{
  "n_layer": 15,
  "d_model": 256,
  "n_head": 8,
  "n_kv_head": 4,
  "head_dim": 64,
  "d_mlp": 1536,
  "vocab_size": 13508,
  "activation": "quick_gelu",
  "norm": "rmsnorm",
  "norm_place": "pre",
  "norm_eps": 1e-06,
  "positions": "learned+rope",
  "rope_base": 10000.0,
  "rope_fraction": 1.0,
  "qk_norm": false,
  "attn_scale": 0.125,
  "bias": "qkv",
  "tie_embeddings": true,
  "parallel_block": false,
  "init": "normal",
  "init_std_qkv": 0.0312,
  "init_std_o": 0.0312,
  "init_std_up": 0.0312,
  "init_std_down": 0.0,
  "optimizer": "muon",
  "lr": 0.00333,
  "lr_mult_down": 0.7,
  "beta1": 0.95,
  "lr_head": 0.0052,
  "grad_clip": 0.5,
  "warmup_steps": 200,
  "schedule": "wsd",
  "decay_fraction": 1.0,
  "decay_shape": "linear",
  "final_lr_fraction": 0.1,
  "batch_tokens": [65536, 131072, 196608],
  "seq_len": 128,
  "doc_mask": false,
  "train_tokens": 602600000,
  "steps": 5251,
  "dataset": "wikipedia_en"
}
Each number is 128 + 32 x the weight over its row's rms, rounded and kept within 0 to 255. Layers, rows and columns count from 0. Numbers have three digits each. The size before them is the row's rms in percent of the matrix's.

# up: layer 7 MLP up, 1536x256, rms 0.165, rows 1531-1535, columns 192-255
# down: layer 7 MLP down (transposed), 1536x256, rms 0.122, rows 1531-1535, columns 192-255
up1531 115:122143130099126116134166174067094131107173142208181153116085186212102174177126125157151163113053181146127129131160106135119092094118137134091084143142154140062164086162130126143128117176159034
down1531 124:161126104132110060176088153167149078105213118183127145133152103157118143154146100124154147153061154118112118101160177178105169118116112155084052151128124079130055130125132055185145092181172125
up1532 100:073072181137121136125164147144193123061157092158141112131042119080118171127112107127123130102147154145155104089076121119118115082098159155134162130157101098085155097169148090101143111158122074
down1532 103:107101168212082143118144085143142159153147091114091083146116088127152157134126175165113089102161156162122117118130070115111089149165159155104113092139143151147136126141102135181205148088155142
up1533 105:153119142190138184124142152127147098087154131116117131142067117149161177102123137122128112159108167100173163143081127079113135176179119060153171111057109121101173174189123119170117143100154111
down1533 098:103163167132134135101131128095116122133128100197121104147125122156080106141087138142076121194182169101137164191128101145114171176134132136141109136129126130174118076167138097133067139202106106
up1534 091:045133132101111151059143125140126130103070148137105152144134128106147185118143076162141147103156159128137126154085119160085169076137124074095098136148118107126117091129140094112140095099096192
down1534 101:159118134111170060172118056083143151126070148081157150164150096158154159167212104131165107130129173098092171159178154137109090132097150158163140142126186150160059201182158107147161116167087098
up1535 094:176179158103095141109111157048080177129096090053124146124082097102151162116121129107109126078083170111092072090115139116068113106116061105127121140117107113121158131170153134110073109155099136
down1535 092:117144127167177090082182181071088214055163147146146107093112106158137123122142076131139196166109142115150176045155105120167122154165135106106161123065090134120169127191163129121181161096103105